Weights of a small GPT-style language model, trained from scratch on English Wikipedia: MLP 1536 GELU, a variant of Muon for these matrices.
Each number is 128 + 24 x the weight over its row's rms, rounded and kept within 0 to 255. Layers, rows and columns count from 0. Numbers have three digits each. The size before them is the row's rms in percent of the matrix's.

# up: layer 6 MLP up, 1536x384, rms 0.249, rows 895-1074, columns 256-287
# down: layer 6 MLP down (transposed), 1536x384, rms 0.13, rows 895-1074, columns 256-287
up895 098:129141129164119117111184142172126104127160067134112139135158126145122204140114115112131138116119
down895 096:160155154112104105139103124077120137142177146107196100137147191152152124119136128117165164132122
up896 096:124109136174163163106169141135109131123093129128134120115134108109156115088139081172127140107126
down896 087:146178109130122066123137133111089097089144134152126145132145103097126102151151162080152111156146
up897 108:117125157138128108129121138090175143132104111158147115176102144130116134093106125120136087101135
down897 107:155104107148090115125099166146160152066103141165035154150099150127107123121124119112126130155150
up898 107:144139115128145090120132126129155144097193110156179113158150104107119103135141127117110130115169
down898 113:119155100151135156155132105101151140075156127155107123145135078104128156163143110167172152122079
up899 099:110112145118107164136138131162122105103118108114124169111165141157109149118123159137089121117130
down899 097:126177118116097165157136094140132136129123141093085132131112106167160114163111141131140152145134
up900 096:134133134149122135103091140153156158129105147136121097137174134088122121121119144100166112135160
down900 093:112121109125154178160130135078129143123160132139113115125110087115116157090138081136115130143152
up901 092:158093101144154126091185138133150087094162130101113117081133115132145096156120078147135128162119
down901 102:140139101108120086149162108109122121151104163127171115080089110158103126113140130166147121156146
up902 101:183123148138115096127123091139152114156145118135163119132109116137188139146140116095153100099124
down902 100:079142107112138127100120160161135134129107105108128123115072160116104120120100125121181123146081
up903 111:165124150158175103161130128141162085119182202154139115119124146126120138142134139143106155138097
down903 113:164128143171138153164134154147128113073114113155149138154137091078122145111172107112140098087141
up904 097:109128156118128158152082098173136159137098128124149142109151095108131098072117127117115102148116
down904 094:150089161129118176145120147135143120149100151147116101161076143152152119152211136152109127140136
up905 091:147111120145141146155185135109162120140145150081134157111111116085161133113091101124109131106123
down905 096:126094137075151121116118137176151142107131141143144156113104117105123180108167118139122128149155
up906 099:124141151093141137129145124144112146116114110106141134160159068125110091141137110106184148156132
down906 099:113136127137119197137127131112106111120117076098126167116118144145133147103109177146139101154109
up907 100:165105172119120146121170125156124078135179170124171125134109069164119143128107104152089134128163
down907 106:135121157145108199135117123138120106139126116094143157083093097117087145155105109122083181108141
up908 103:114135117131151133088118079129132077167154119145094130177163131111124139124134130093138172119114
down908 103:106111078129115116156140149122122125161118124138126132094165117121124149138126159108131113124082
up909 092:128140107103138167134148105096130120088136112134124120107143107113117120155125118147128192151155
down909 096:157111119095144146127042133136110111153142114148208093136167137141114150094146154126120103105144
up910 103:138171094148136091145088147108168119121128059113127164094098143118142101116069130134139128108136
down910 100:154154119126122106122076135106115131075131131125089119115143100130106143159105141116143173129113
up911 089:117167104117101153105157105128164117183091106088175100131109093136108129077161121114156096130133
down911 091:163089152111130121076143139133138116080105131107103155132090141148138118130116097150127087098127
up912 102:100113145140131109100114170172083155099147135157150158146172118138121111141148149107156106135141
down912 100:146129085120162128107148111133082096114157144086128110124118093170146148118109142109156144155131
up913 105:121119137148154136146143111114124082133139163125121134165146132111154193132100123154148149171166
down913 098:112111096137067151115130174119125176106143137085171085093086120138096126175128119151148119100157
up914 106:120105163114143088113107127118083105136151135130174113151126125132144119139175172153103157155146
down914 092:124166113157103153116148118093125166159136126128130123125195099107102141137100148177155139100066
up915 096:138174128089100145088118114118133123158111155120163179152136131142116108101097126102133139138088
down915 095:094115117113121148194124158154106117105159127120087100101108132111122138135135140160093107125141
up916 094:087130066125105144128142119115128159076148131110127170111111155103105126121152121111093142131157
down916 093:175100137134130078113081123128125127170179141152117117121102132118121156164140129128134147141106
up917 100:126108142149141109119150111149110136179153104109151106102126169135148138143153127130159146144140
down917 099:140102119085145128110166129140110161103139182128215176110218093136082108112129122095120105110135
up918 100:105173118126150138107115091104127099119117083153143151137155148145087128135129135080121144111146
down918 097:113120116110115110158069145138072119146143115141160136126102101126142113127184157137143119128131
up919 110:162101077110080143160154117095146166127139150117135151144153136141131154165116140109129100133146
down919 107:112147115099139113101108136121127126131127117128090176088109124105150103066142135118180083155186
up920 104:109144124116146114148150108103134162087126082120103099163190071148102131143108113174101160142100
down920 098:123121130132119130116093151085106094120156135127057156142144115149133147128145175133145112107105
up921 096:107082114126132141156112107104105138120129079108116108115122108121180154125086134141113158126123
down921 096:112072133142127159124131157123092105107097114117127118152121137148129133098135153160137127126098
up922 118:130118158130083084152154093154105101150150073152124102178128131129124131126103125135181162108127
down922 109:113131121152115130140095128145137157158112098152106147168105091120135156099138113079108164125147
up923 105:148101129070113150114184133142132138129134130137140147137106098100127110144134122161138067100113
down923 109:115136125150122078149091128170135103139153099110143128124153128164132157174120091152142168114157
up924 104:073148126115149163157118135122113125161128107121170137122132108126051097139128071162189126206142
down924 107:144091125132160117117111114137145089162119134084160125142108106128139154109084105124167111170161
up925 098:089154150094110121126129140144155141143120106108139166119137109127119122136145141142170093150158
down925 090:143155126145097129111143103101089123123157111161122079136148120140125143120138125163135131117104
up926 097:170160175112080107116140089122164123111098150145127153141132129149142150076099139157106132114148
down926 098:120144093116140108156123110109079114121126135133144092111145108150111113155141138100133186128130
up927 090:126121076112142102108132122152095128082126150086155116105164122103128125135147090137098139125105
down927 091:161126098124132124112149130151127168130106125175146103140076081115095128145096110134126104127124
up928 110:071138139102141150129093108150181188160120128082140087110118147106108071152122134177108141169162
down928 106:096101139112116183109116119128160162170110154143131124129150093141135152117075118139137113099115
up929 100:137153118139145167113102127153144129097144171154124149167108129129123131086150109135097135129129
down929 094:165122111143135141179127135117078125175165132088214109090121152122142135120172124107124173141140
up930 094:135124100155111116156105088145161134109083118139139160126119139098121126148081138124112145138127
down930 093:129116125139137073127144137157117121115160135106174141110135109105155103170151152140142181152130
up931 100:169139175130102127113093101149132143068154125150136079120149057152135175120113120121129166087124
down931 087:086130156122151130167142133137112124120128153105080147117100137104145109123134104153140068136128
up932 095:103163127111158149115144124142151126130093105119114095105093120150112156098158143100149093076122
down932 090:136101144140145136138093123087150121128111136166169149121178108127125113154155103146146128156099
up933 106:139148108101143183104112094137162115129105147143122122135121138110097135097109094118144118111121
down933 099:121151090195113131090139130199113151100140140133094094114142117116142151165130124169096192122162
up934 104:145155114157109140124138121113117180098158109113136113090124132105127157153109122113128143089149
down934 105:117109121145147178102179141135105144135194134138077122129145134121105097098147110112151145155131
up935 099:114152120104125153100126146151109144156141141075135143100111150115121151106070118155145119143151
down935 100:122171114119119120152143136154175145109157103104155150157098095099098103101101166118166136163114
up936 099:122168131121150122100130112134156096131130166129146114092111126162117121141124109134122147189140
down936 099:105100138134112133141080149121083122136186131105080134113145134161172119175111123161106156146131
up937 092:114139141081116107123144108135082136127139163121192154124141137113118131112174149159116138164111
down937 087:162111067163138140145143141151181132107123099134139103107138168141134120144087123128147097087153
up938 105:177090122105141149119077150114198112104139102147147125133151111129153090121158122146089118135126
down938 107:085102119168115115112118126116134134126164157142135125150134109171136150098110110144098105121056
up939 103:112179131134158127170098112112112151128111134137157111114126120132177125095117100123105126112124
down939 098:124125139131112117116126108139092114099162135122133072138093211080135154161156127127143116076147
up940 099:138093140093177126097092133114097148113120141116121080117091113147094114138133093099138167138191
down940 100:112091136108103138140139139110127143134126086111112129117157157139168102163144123114089135158096
up941 098:096120130119103085158096092166136133160113106158162157112134163173125092119088147125134155162066
down941 094:107108118111132128132105121129099111125169145091151091139125134153149131121118083116166142127123
up942 099:126142153139146100087145126142155112121119141122163110090112093119098141136107139130115100106123
down942 095:108085127058143156134135102113080108117082138110132125175129144180133115147138094100117115109165
up943 092:180115144174167078128131130119163154126136137140085115080112100145107127159119111160135156131078
down943 105:120129132101122150102125107102154142120143097132157145160131156155107100103130143103121122136099
up944 100:115144125138111089129138135146132153098139147130115125174148150111100104119152154111132160140129
down944 104:098076118154123142159099138103121154117124163129153108212138158104101119152144146143147111133130
up945 101:125130155081090134143132092147121088149144118083098129109174109089122143072117164091133115141116
down945 097:149142117134179148113110109161110088131147143145078134161085109126131116123110157090132116124098
up946 103:139181103160154087133097135109146134052149153104152103063100136120156088118089089147159105175174
down946 108:138115113096160089128106107113093115120139127126214135145170191125099128176128128093093107165109
up947 089:097110115095151081145148127123137108172121080095117104144129126134149105092114138134147153132139
down947 088:145117118143129141137134128096108160131108199150191149125167154150102127116161116143127139145114
up948 100:111133149126111125135130144115106102137157129099113119124179090106129127131101137121115130165125
down948 103:117160108157126113184133081161130123147112141140151078150099158120083162070134168088101125115114
up949 100:134106140119136150123126113143121136165125098164138133118107146127128135124110110107140088114113
down949 100:117124085116098132151086114140112136149097154123154133143096104147116114141143102136108113122129
up950 129:133113104148114131147119108123162168145102138115090086124118167132097160135147133123137154116141
down950 137:056127107110123114077141056140151109116141102140126121145101135085112148157165105140197141130122
up951 101:111155188122095117127127094117127184117111100123123091125131129167133133126129157109181160129150
down951 103:117146155148142159128127138137136130088116126155098128149098137118168084143106115125148151104087
up952 104:119110139071106158117137099094148102127108121172154118159142101130135115103096151128101110130157
down952 102:134137155127102106105147099130159164153137115147123126151083094137074132132122172144164148167121
up953 098:148128144112141108087120157089153138124117132117127134142134132149152096141116118113078122074116
down953 096:139073146125124162107158147114102114109114147114090153115130098128103187124168143066155129140115
up954 103:098173110118116113110115088171144129120109147143139147168146157104115103135150082144131080156142
down954 104:108120079135142127191107126117134114129164170112089108110096106130116086121122171127122122124159
up955 117:148115096145158133135156093106137113107142122109090101156179112138107102091147121130114179142140
down955 117:139092150109145151116140129144151127129092157073156152142148166136137072132113073093169167094106
up956 088:160130133105180131166128164105137140111147156134163148100116134110090131126108155169180142100136
down956 089:115136125125089083073143106130136113127164116159220120160079128145143125153133091085122102124098
up957 106:052102137137109174100111125123142150091158105099139154201121099161098079177124116154123147150141
down957 103:182131129151121173129103152100126164112125145130085130138095105155094114096129137137143086150148
up958 098:143078092134131142117122125170108131156113104117118107135126089135145108117162155110110112110135
down958 094:105143127133141098132153166120132140130134151185101120116033109127113127124084146138140144100146
up959 101:124115123133149154118126141142139117172143132156142163161132127155150125127146141117160120136119
down959 094:148099121083159147117163146134096115158120119134087113134097114163115100159142158158106137143098
up960 093:151160163126126165139137064119135123117094088129172112101154135133132114115136168132160144167118
down960 090:085133128112158157145139124151170143145148146131162103182101082156136132169138144155109122122181
up961 100:131174117137159113143109126093154119161119132139132145079135100133127149139092132079128110155107
down961 097:124132101156113137117119180158133139141109104140089128096119109148141125165144102140186143133156
up962 115:129104118133129128129101143116147108118097130153130113149141148120166137098137122151119102117115
down962 120:166126137130115131083133174142153092149122126134158086155088140129117100125131139121159104132127
up963 107:150148086111137126115129156139104153139096140105132156093129153159124135122079115182123161157099
down963 101:116144170138120130169114128162137140100105114118144146170152129119151093165130115067147131183142
up964 111:111120145145109119118111165131116078111119128106126113145170129121119089060093158129120152139138
down964 116:140147116123142099168193136146134144139100156141167165098132105130115175172142121162135120107149
up965 092:091141181128157087098154154172142103094152146064127122130155120147113151112106104149116141151160
down965 093:139125083120090176197115127102137116112104085140100119085156125088099144160131129096127148114119
up966 097:131121130122110096122141101123142099101166146141121113172125168147128105108128138154155119088122
down966 093:130145140113166140105124167112029153118135147157083113113076139148139125119110154140148143101157
up967 102:124131147100136133152123144135136154143120086136112118122100115132100145148104081128189149156094
down967 098:109122135138111153110126134146135145127149070129147120098098119135081120089130138168123109109157
up968 105:084124134103156098120135155121129155189123105142163143146114153123128127090129105116126130106128
down968 111:116119120153119100148103130124154140115113131101177140124120124182126149112126151119117132122145
up969 109:077123114180132108123152112086131151172075128139156170121139112094102135082090115121119122168158
down969 106:123178147049119113148110135160132161114143146150144123089097149157130135106109134182081157155140
up970 105:139100146089161124140150120124167187118105102155147100110136085108134108165153095147134066144123
down970 105:149124093142085139083099076124136126088170162117158128145136175131124148107104147121166132129158
up971 105:153115124131137122109154146082137138128143100154160112117131146091111135159134148105117164140145
down971 096:124116105120106134149129119153149115151143164149150138138099129152126095133170171135118159121103
up972 103:070135145133126133041140121112160112144114121111130116138124150147090139139117085108180138143131
down972 097:122093131126124174107075144093115128121127173107091129117092139123120126148127113155118111135122
up973 097:168142147138126124107112111124110159162141151188124128151131139132134100123140167121152105176094
down973 099:097102138143101118162138153140165125115128133119052095111117095091093168087127128132181156129145
up974 096:147077143132104100131158120116143105124153097104143132158121104145114107124101137111156116164083
down974 092:115079110111114115121169124110121154193141120152103132113174107096112122138149142124126143156108
up975 101:132138152118115122124160077107134150168114104135154074091144124094138133133121104107214129137197
down975 096:114163155123134134137118117104110097139069149113194151130134117149125177139130124109132139079110
up976 096:118170118090109140112142125158131150144105118161119170143142114126138135141113145090158143081117
down976 092:128133125130114146136086153106075091109141152139108117126123171159135119131109098086184175123133
up977 093:128165081089126136110135142107147186136150159138084104098125131122112124139103120100157148113109
down977 091:117158091157110145126139124147136154141162113103120116162135152148136109104160099164138143123152
up978 092:155118146126145175125135107104109146121142142131160140140132171126127163111175105120132115103165
down978 092:069178102135128118158112150115142111138127166116196127136121132127115095140128138124118096166138
up979 095:090142166163136143096121158178109143122121142174143139105114145134159141115125153091125138136118
down979 095:090121147117133148110147149120161133116124128148096099099055092105098137163125124160126112163149
up980 104:116100120102109117160098082114148109086163136134119142095134122113138162121112161098076093141105
down980 106:178138131111105133110088130089117124153108124082119157103082113112137160120083108132123121140105
up981 101:148141111162108173105112151114116136106143142078129147158134075104091145133078165104119104135141
down981 098:137106159109109129135118127101172146124164116104201108156135115146164127149131079119139141183109
up982 100:092107135158131110140092121127129147098157138110132165121088120129140123094116105141131125133109
down982 099:132095151147131073171102118125139120105126148107142138129090123138131179156143175109098148147136
up983 095:124130132121124126121136101143153149142094106107086124180117099124105145103124119139138133153170
down983 100:168176140135093112106158155127145112100116137117102162110096106109163180136111117155098093141112
up984 108:093132144108133108141145128093126168150106159144141136105145064144169110119118140121141100123120
down984 109:102120117136112108106147090108138116156128126112194151141156179129142151132068137134186104114106
up985 107:113080132126134130145147151119126107136094126099140135090113155106096100099101112144087132111167
down985 095:133158116151103136146135170131115119111111161139138156190104142127119158141098119141105155109098
up986 098:130112189109104115057144057152174073091084113071123158100133114138138132092150134098113135143121
down986 098:201119111075146104157110158108080097155123141121112136131105116146127143092107104153111114135112
up987 094:125118118101121108142117142113129123149125115152132149157136130147108120105113116131125117091117
down987 092:100122128052127165144133144134170127160117147118115108120051107128156132099134071130134156134166
up988 105:128150149110111148137137124131131126138165113094119100078137120129109137142139103139125119092105
down988 096:135119140177115133109112166109148166144114106144100151177131120134079103135093115118167125114088
up989 110:141101134133124135116096159122117134141107144076084138118119143072144171146128149132106102137123
down989 115:133153148171162114108125137109109115154108168083138140103155148143098160181140170156118088156081
up990 106:131135145162105171133118057121119167151128153167166143132137079133127141102145152155151118106096
down990 105:135138108081140127150106157102131086097152089162153111165096086156102143097096133087122154122095
up991 090:126121107127124193094086088108154137095115115124096148142114172131094133094120139126156111115127
down991 102:113150110123125128137126114135119130128173136142182140180115169164076167137110132127125120080109
up992 106:118166130110162134140099153173135093073128157165116120081140137140200166116106110108104140128163
down992 102:084097124126141116144114135186113097145133107154138146122163112132103111152146110125107142093132
up993 112:118116092112128121132135176121080121158124121147110133151141125125147103073114130097112113090116
down993 106:118113119114123136150090116112144103122138108122056112165098101124183090112135152133123111116101
up994 096:133092157141155140118132103156144154096130105124155097107160122148110144173139144123178134145106
down994 097:103138090131125106150155114105146110127136165148180154129073124158140138119141104162103144097134
up995 113:130117159087105111134156109121126106131143128101125139093113165113109148114141146127105124155133
down995 111:170134113135190123108147096113096104116132094204106100123191121146130112156148118168132165120125
up996 105:097155095158159151128123132092097104152128131114173103112108126148161139121197063155132097152130
down996 110:138092104140151155201098122145163119140090131130152094112115184098099153113130130126127118094131
up997 091:117189108125082095146148111126108137142124135109150108098120117099081089115095115121117134119135
down997 089:135134186077155197098119114136105154127118090160166127152220143162140129152088126124129091138117
up998 085:120153120132095136142154160137121120119136150125110140155140116135131133130131127114142075154152
down998 094:169139101105088137101113129141134153088127106130178180160088130125092123124176156074115142172131
up999 091:142168145099132127117174149128150125160121147134134158106151120093107158114130151145107089119133
down999 091:110122110119146130145121111123106112144153090141117121138188130139141123125115112122115115134127
up1000 090:127100116136137145144116100126093104148088111130132113118128080119140103103137117097117129142133
down1000 088:166132112137104109124092120128106172126173110143085123100098131171127195105129118142170187153109
up1001 097:144094094121130134128126115116136179149117163103151108118151110092116095134148139112133140142124
down1001 099:086126106128139083155126122092119140139092163111142125144094125130097157123176090153149127113078
up1002 102:110143112146130116125126151143150124151129122102124109150141120116139129125123099154077108134161
down1002 107:102131099130126111133090128137151120131137186121143142093156126139116120122115112147132064121116
up1003 100:132066113126115120138161130107180127141100115120119099115136136098099117085134151135165131144127
down1003 108:108111128095076137113110167136123150126156115143066122118151168144119170117145126111134068136129
up1004 095:124164143067117149156163162124134089110123135135117125104133126161152167108116086113086132149135
down1004 101:158160092118139136143156130131137116119134116110099105135105084123115145086134145125158103125083
up1005 086:111087106199166142111115111148091141080177081097126153113117138109132124095104146124137109123127
down1005 082:144124111151154086153127118110137131127122131146126148134078154135147123109129128057146131187170
up1006 090:094152135109121120106113145110095178158123100128127137147118139140113140147084151132123094112126
down1006 092:092116124130084109117110086142134083163123110132140103116135184114127127112106100127119134143124
up1007 100:139162157146151048139128144170129135145158141135125124142117124144150127113147134088145118124096
down1007 099:089141123114163099133126109117127136121096091114085142153104149106087119151115138144150154180128
up1008 107:103139150111112190109129095122103140104119138146144135118163095124066138155110124156124125082153
down1008 108:136145151116116120164111143108126126124082164111120144148103105113156146114076167131140141141121
up1009 095:180111122166149147112160107124139117145162175161123166097082096147116194129121119104119105121120
down1009 091:116131157139103129171136151131154152134074060117177138154171100134130113140126179155122161137157
up1010 101:123148122180142132125131134084135144191136094145120178145110110098109180073118112127151141142130
down1010 101:140109136127136187153149152119150146133118115105113129150090113161123101122147133105138144077131
up1011 102:092151122174131147124115130088112159112122139122140131106095134110134149118144127168141114174115
down1011 100:136149110156132160150124149165175119131149139156148130113085144108141165179112142121135141135161
up1012 089:131095148149110152104169103125130112106138124115123129098065137119157184116113115099098101120125
down1012 091:091184128142124182109091095117109105103136121136136144109066082131140129094129108115150139103102
up1013 099:128090103152087161133142152108152117128126127107130131114151124121136141134154127090140133134127
down1013 098:166147123149138132140113131088126086120132151146087184090148095171166147131114118148133128132123
up1014 099:109096129126108070125129125145139148124146142072121141117121120121131144147124146139100096125083
down1014 099:099148154125122101151119125165147099140179143132115182132057073137122124144081147126136110132080
up1015 083:098159101150158142143068116103161144089129127113133147161145098143113128129140108117167135129041
down1015 086:149148146136107081109107095126121110122133145165125130118106142151117098099165114160131146136090
up1016 101:124153150105129112130140099171171131155129136113124137120132128100124147129186107094137129138110
down1016 109:119184093171137141128129120136147137153123138128158123129135122139113138151137102120156136092124
up1017 092:128110143118121096114139141141173133157130090103133137117157105080150121164130093122159075124101
down1017 094:102112133155147133088115129102139113158122116127117158132091135139114132082153129120134151137101
up1018 097:133152128155110113086136134081083169104086141089100111139138129101123133092110149137065141117142
down1018 101:105122102167068113089164079184122098153120105134118153119161106135156174171145104121134166137113
up1019 086:130098147134115158091065185156116139147144137107144087132136120118108143177139131127117179128107
down1019 086:103125134126142120123142142123142133117135125132083133150086086155119131135135171170109148112118
up1020 111:161133124165098112137129116138111087159174127103125120107148128114093139143124148114103084159110
down1020 105:120114121132082096157126135159173100137139159140123161172103112135105104122149141095127140144152
up1021 093:134142156155116121074121111160079141100098126117123097137128123163181133109082112130129125116108
down1021 094:113136157150108095136129114126119134124155162137142090188149166149118120139078116128170129130161
up1022 096:169191100108120082127123114159157130105104123137098101118136154117138152137113168189128141180119
down1022 095:156094133158134158148174138118126113127106143120114111135169116121131114132140076148124134088151
up1023 095:131112112103136134142134118141078152108116145125130169182164122114146104127104097159100108151089
down1023 098:115112163115079081115148125185153093131157150117192131139111054136130117123096125128120094190106
up1024 099:101125154114144087149133107129098145137079134112107058092178141132102136117121133106111116125110
down1024 099:132119131128146138089122111128163102123155134137249106166153144078105163138168100141137143138118
up1025 111:155095127107125119101167125100172164155131103154138126130119152111105127180148126159128102115101
down1025 102:097142126151165127137106070127119136119137158142204155140194180184180109103134090143173115163099
up1026 102:124145086111167167126133153094178111200134125156140117096132143148154141131132147166122151151164
down1026 097:118136094112116111113127117151124167071116126078173124169146117137135123169133114131118113154136
up1027 093:142137143103145115130124105103172117115120127143130134142107152123118144054103110151097087153118
down1027 100:113143092078184120143134103143117166104129108128072145146132116178142138089137212126071155148107
up1028 106:141114188151133117144104089116145114136082153090141112156141146104106134124152120126116126152129
down1028 099:107102124119121123126136158142096112099149108118110109132128129142161125165125135120139128110103
up1029 090:130141138093159182092176108139116126153127123151134161158121132104134158101132065097121137150082
down1029 091:146109094125116162082149143144138118088183157109212151157195161126111142132150150107136089179156
up1030 096:126107125142109196100139134174103137111122114098137145126126135134149043151109137129129137144110
down1030 098:158131122138136136159144095129086125133136167180129115127125137131107175075146134117131168127167
up1031 097:133149145123117131118148143138118109146099150108112103139148105153121093121084114096112130117127
down1031 096:117152156098130118130151079124095127160146112105098131123100146134159116076104135120137137097173
up1032 085:167197183140092118097089122176137151131134131134122170115116128131130164104124096130111146106115
down1032 087:140136156133135136134138105098123154145122106120161172115047090110121132147174143138132124115181
up1033 120:107114132112123141158117122121115113117149135166142064158199143123141126078098115128115090127163
down1033 113:118125155112150142130161127122123121132158154126132114114132166115156139116168132135114137124144
up1034 099:109126100141147149143139107118162117082112133087143113144137138162193123129104088131136126149142
down1034 096:131124140174090103136137130108131146156114116082158165099154159094079134082100135129113153116083
up1035 091:106104117107166099127141168121131098128108129133104087118143154112103122141127168108105143120130
down1035 093:104146133121098139129112119137161130142095086123156169132128098150160135143127170133088111138123
up1036 101:120163132133134132118122142144129162174133161127086124181168154100138112122099095085166131154112
down1036 096:144122110139097142130123152101140138139098079127134151188121166153158160134140115116157117151144
up1037 093:110095092141112120078127168114104094131151086127149102071143160139121120095075158176143151130140
down1037 085:150126153098135119093143077171125092118131174091141117172088092191135167097145087142135142131119
up1038 112:173091100116136133112147102127135112126142130145153135160131150135154129184137152126117166105122
down1038 124:120076081166131154133103127141123094107118144115125102122102184122151168166121135135104147125107
up1039 095:150159107138127118116132129136149156148099111134163149160154126109136137138105120094114197152141
down1039 091:144176127112148120167128104115107119107105157156131130131145078105168137182144094142123129101168
up1040 089:147089147126140148145152122113142122175078106139085108158126107101133128163158175162112113096123
down1040 088:160149078116134101082130137130107144141103131117141152176097143168139125113115103075136132151136
up1041 104:149100116146107130113121121094125128125103103137210124113152141146140154147124125121144136110143
down1041 111:107139121102141171132120150125135073150148155110255154163114093175145124170143111157130115156143
up1042 114:162107176122163084151144117133143140101116146152108175133158166135129090127134107064137082112134
down1042 127:125103156175156121152153118144112117116172122138138164163146127136139100119153096161150124108137
up1043 093:117162143102085151095125126148111116132153168080124096132152138122104164113167146122112140119136
down1043 095:135093117139199138156128151091117111114109094140099143168180176170077115105116130135104110144145
up1044 089:134110098145132099159123142132109181088146148112135135115106151170162125155125130138119152126148
down1044 093:155130116128098150158104174090137114103135167097087183132107069072110133106136142147113119116105
up1045 098:132133149137150137080114101123117114150137128087158123108070107128157111159129095098102131132133
down1045 093:150087155088163140101166151121101121152133131091146137120125115126087156125134111139125102091164
up1046 104:124101122134156155188137113081158096105164082162129132114114105125100139138163161108109163135114
down1046 099:141118171094114113140152131158109131095150118082141109125169126096139139109112091130110135127130
up1047 099:143186105139136136138122106193097154060086098130119122130127097154110119159157149133113114161150
down1047 106:089118099158122123099119141178123130141113092136091059118052113134145076154156205198111118134137
up1048 096:102135147109118106138133135169141095147102124151124160121099093139143171145099131133110116138090
down1048 093:141138143108187142149113150085125141158114115093111148114125124116084087130131126153149111128120
up1049 101:134126134142120140154161114124129146142125105170123126192104155128149139108132169121140127121108
down1049 099:119137076103148111116119128119118097137135130098135128115178174110108145094125096090130107140088
up1050 095:124181101131091138128172160176120116124115149100140133143139099094121121153117111098107102103106
down1050 087:115171098115099125109095094139118154133138106140107169144150125169154115181124093146088141122170
up1051 098:147095156119056162144115130136113154135117115114140100130168112121113112146112119147155177123178
down1051 090:133118144150148041127125109152148185134112126111116151102047072117186118185160157182137065142103
up1052 107:107131153118141125104138100132137116122178100100145166171100123090155139099146129090113117118120
down1052 101:160110156155126096136115130132112115144145123137094121078164165109116093128154154158092116143140
up1053 100:125125105116138089158162125154086150116085108086133138115149147157107107125103168171141160091176
down1053 093:152132130118146112122119169157076106070160109154045117116145082118133142127109092139102105180130
up1054 111:091108136128139136104106142144122151077113105109152120102155131092119121153156154116123152124123
down1054 105:130172146138136137112100120114141144164149169168152122152255093165139082107106148114146112141158
up1055 098:156109116118100154127136147105143091149123146107148129164139129118122148131139121128165145133141
down1055 100:110130096152140127159093107121124146083147151143108155175156090146138089077119124114121140140137
up1056 100:105126144145117162101168098141137092142111162118160149165129157140111101134095063115172140115165
down1056 098:094104116136098138132100115117118101125097096133153135128085154092163146111112151114127123094126
up1057 100:129141131168178149134141120106086127122137156149154133170134124121148134162168139135104082123089
down1057 100:136158115158107150121099097137087144122134119184220146126110093137115122143099109149137141122158
up1058 102:133113113139094096136111116168094138127113092113133113096134097152131102149131171141122144133134
down1058 104:099140096098129094085119143150118116149159135122166183117179104103120143156125133168097123089109
up1059 098:082121170141106148107161145123130139062103124123133089170147143145115121158195144165115124180156
down1059 095:085148102131138141138121130088109114081080159160112093112148173119095093134097121116171085155124
up1060 105:144156134159117127079119136153135136163134110137109128119111099132165137125138076118155114141157
down1060 102:112125130126164159160116115124108106109147151150214120147255216183124144124156165125126119120140
up1061 103:105149122122173115148150092084198165109121157085136158172134157115157127137131162133161092133152
down1061 097:172145102104115160156099154172105132098149081117074133159075164141134161091136093103156133176138
up1062 102:147118144124124102162087139099148173120071158126120123151120101103144157158156099120084129123141
down1062 098:112130123131093121114135162163125089134100153135070142116102161154156118164126137092111138118120
up1063 102:138166113146130161164130094137125145089126115119135123130151111135113140122095109174149112113141
down1063 095:131138148139143122077166119109129129105130101136053158110098126168104075192108117131072129149153
up1064 096:144153142138104126100121140159141123156124124113112133094157117150061122149175111122143122158128
down1064 098:115093118103130132141144087142100147148154148141145129099133123126148069137154123168122131109106
up1065 110:075115132099076158132154130171141123073136135088138117112125114117103118137143198176144154178094
down1065 113:144137136156167130135102114116116126092134103086238154167157145097126141138115100122155131114120
up1066 090:131140152110125140142098147118106134142098128171100097131146135155103132123138085093119115131148
down1066 093:105123121114083149133143135106110110141141139123159187162190132159176102160078136129132078088084
up1067 096:120115143115105164114102110032124119121160160146136089083145142145140113148102138129152096161146
down1067 099:160129111127161167112100123152074144114128171135126143117086137105119148149124111176104159122113
up1068 083:135137147169190165121120129122097124112152121080175125109082112111136113122124134116130153170082
down1068 089:157099122144147105131126148123125093158132147092063094141082140114134146147162153177154148110123
up1069 094:130140127180135141128162130118112115143119129139133088148115156097080107143140103144142125137140
down1069 094:104140106136141144121114113151091140090168118123106144121076108178168103119153117088109153152149
up1070 099:097133113146125126107144083107166098068162118142128148097147135153159132112087139139159141105116
down1070 095:120141124087150137106133136138110130072118143095122138144156139121122091137092161129085119127166
up1071 102:157194155154138126135184155116104136121110170153153146112141161114092147118134118114128113138184
down1071 097:119106103137157158150124090095109108163151123106151110152140116156111149136080156113155165122154
up1072 101:131124125144109138114107131123144149157160111192153145114186123173188133129146120102085115153137
down1072 096:100167109126124159117135111104116157114155131119183136155230135095097104140089077121136143132131
up1073 108:122135148111124134078143085114148135120137127139170153091155134123104088079140161152129149122126
down1073 104:144159106137120112119122137109146102157099113137156148138161077115178157145123106184177125142132
up1074 104:161159116179156114109129136140105140125129142136152070120145115085076112160114131110132091128117
down1074 112:137100140155162109168099122114107089147087148128126155094082140096120147149147091118178139170105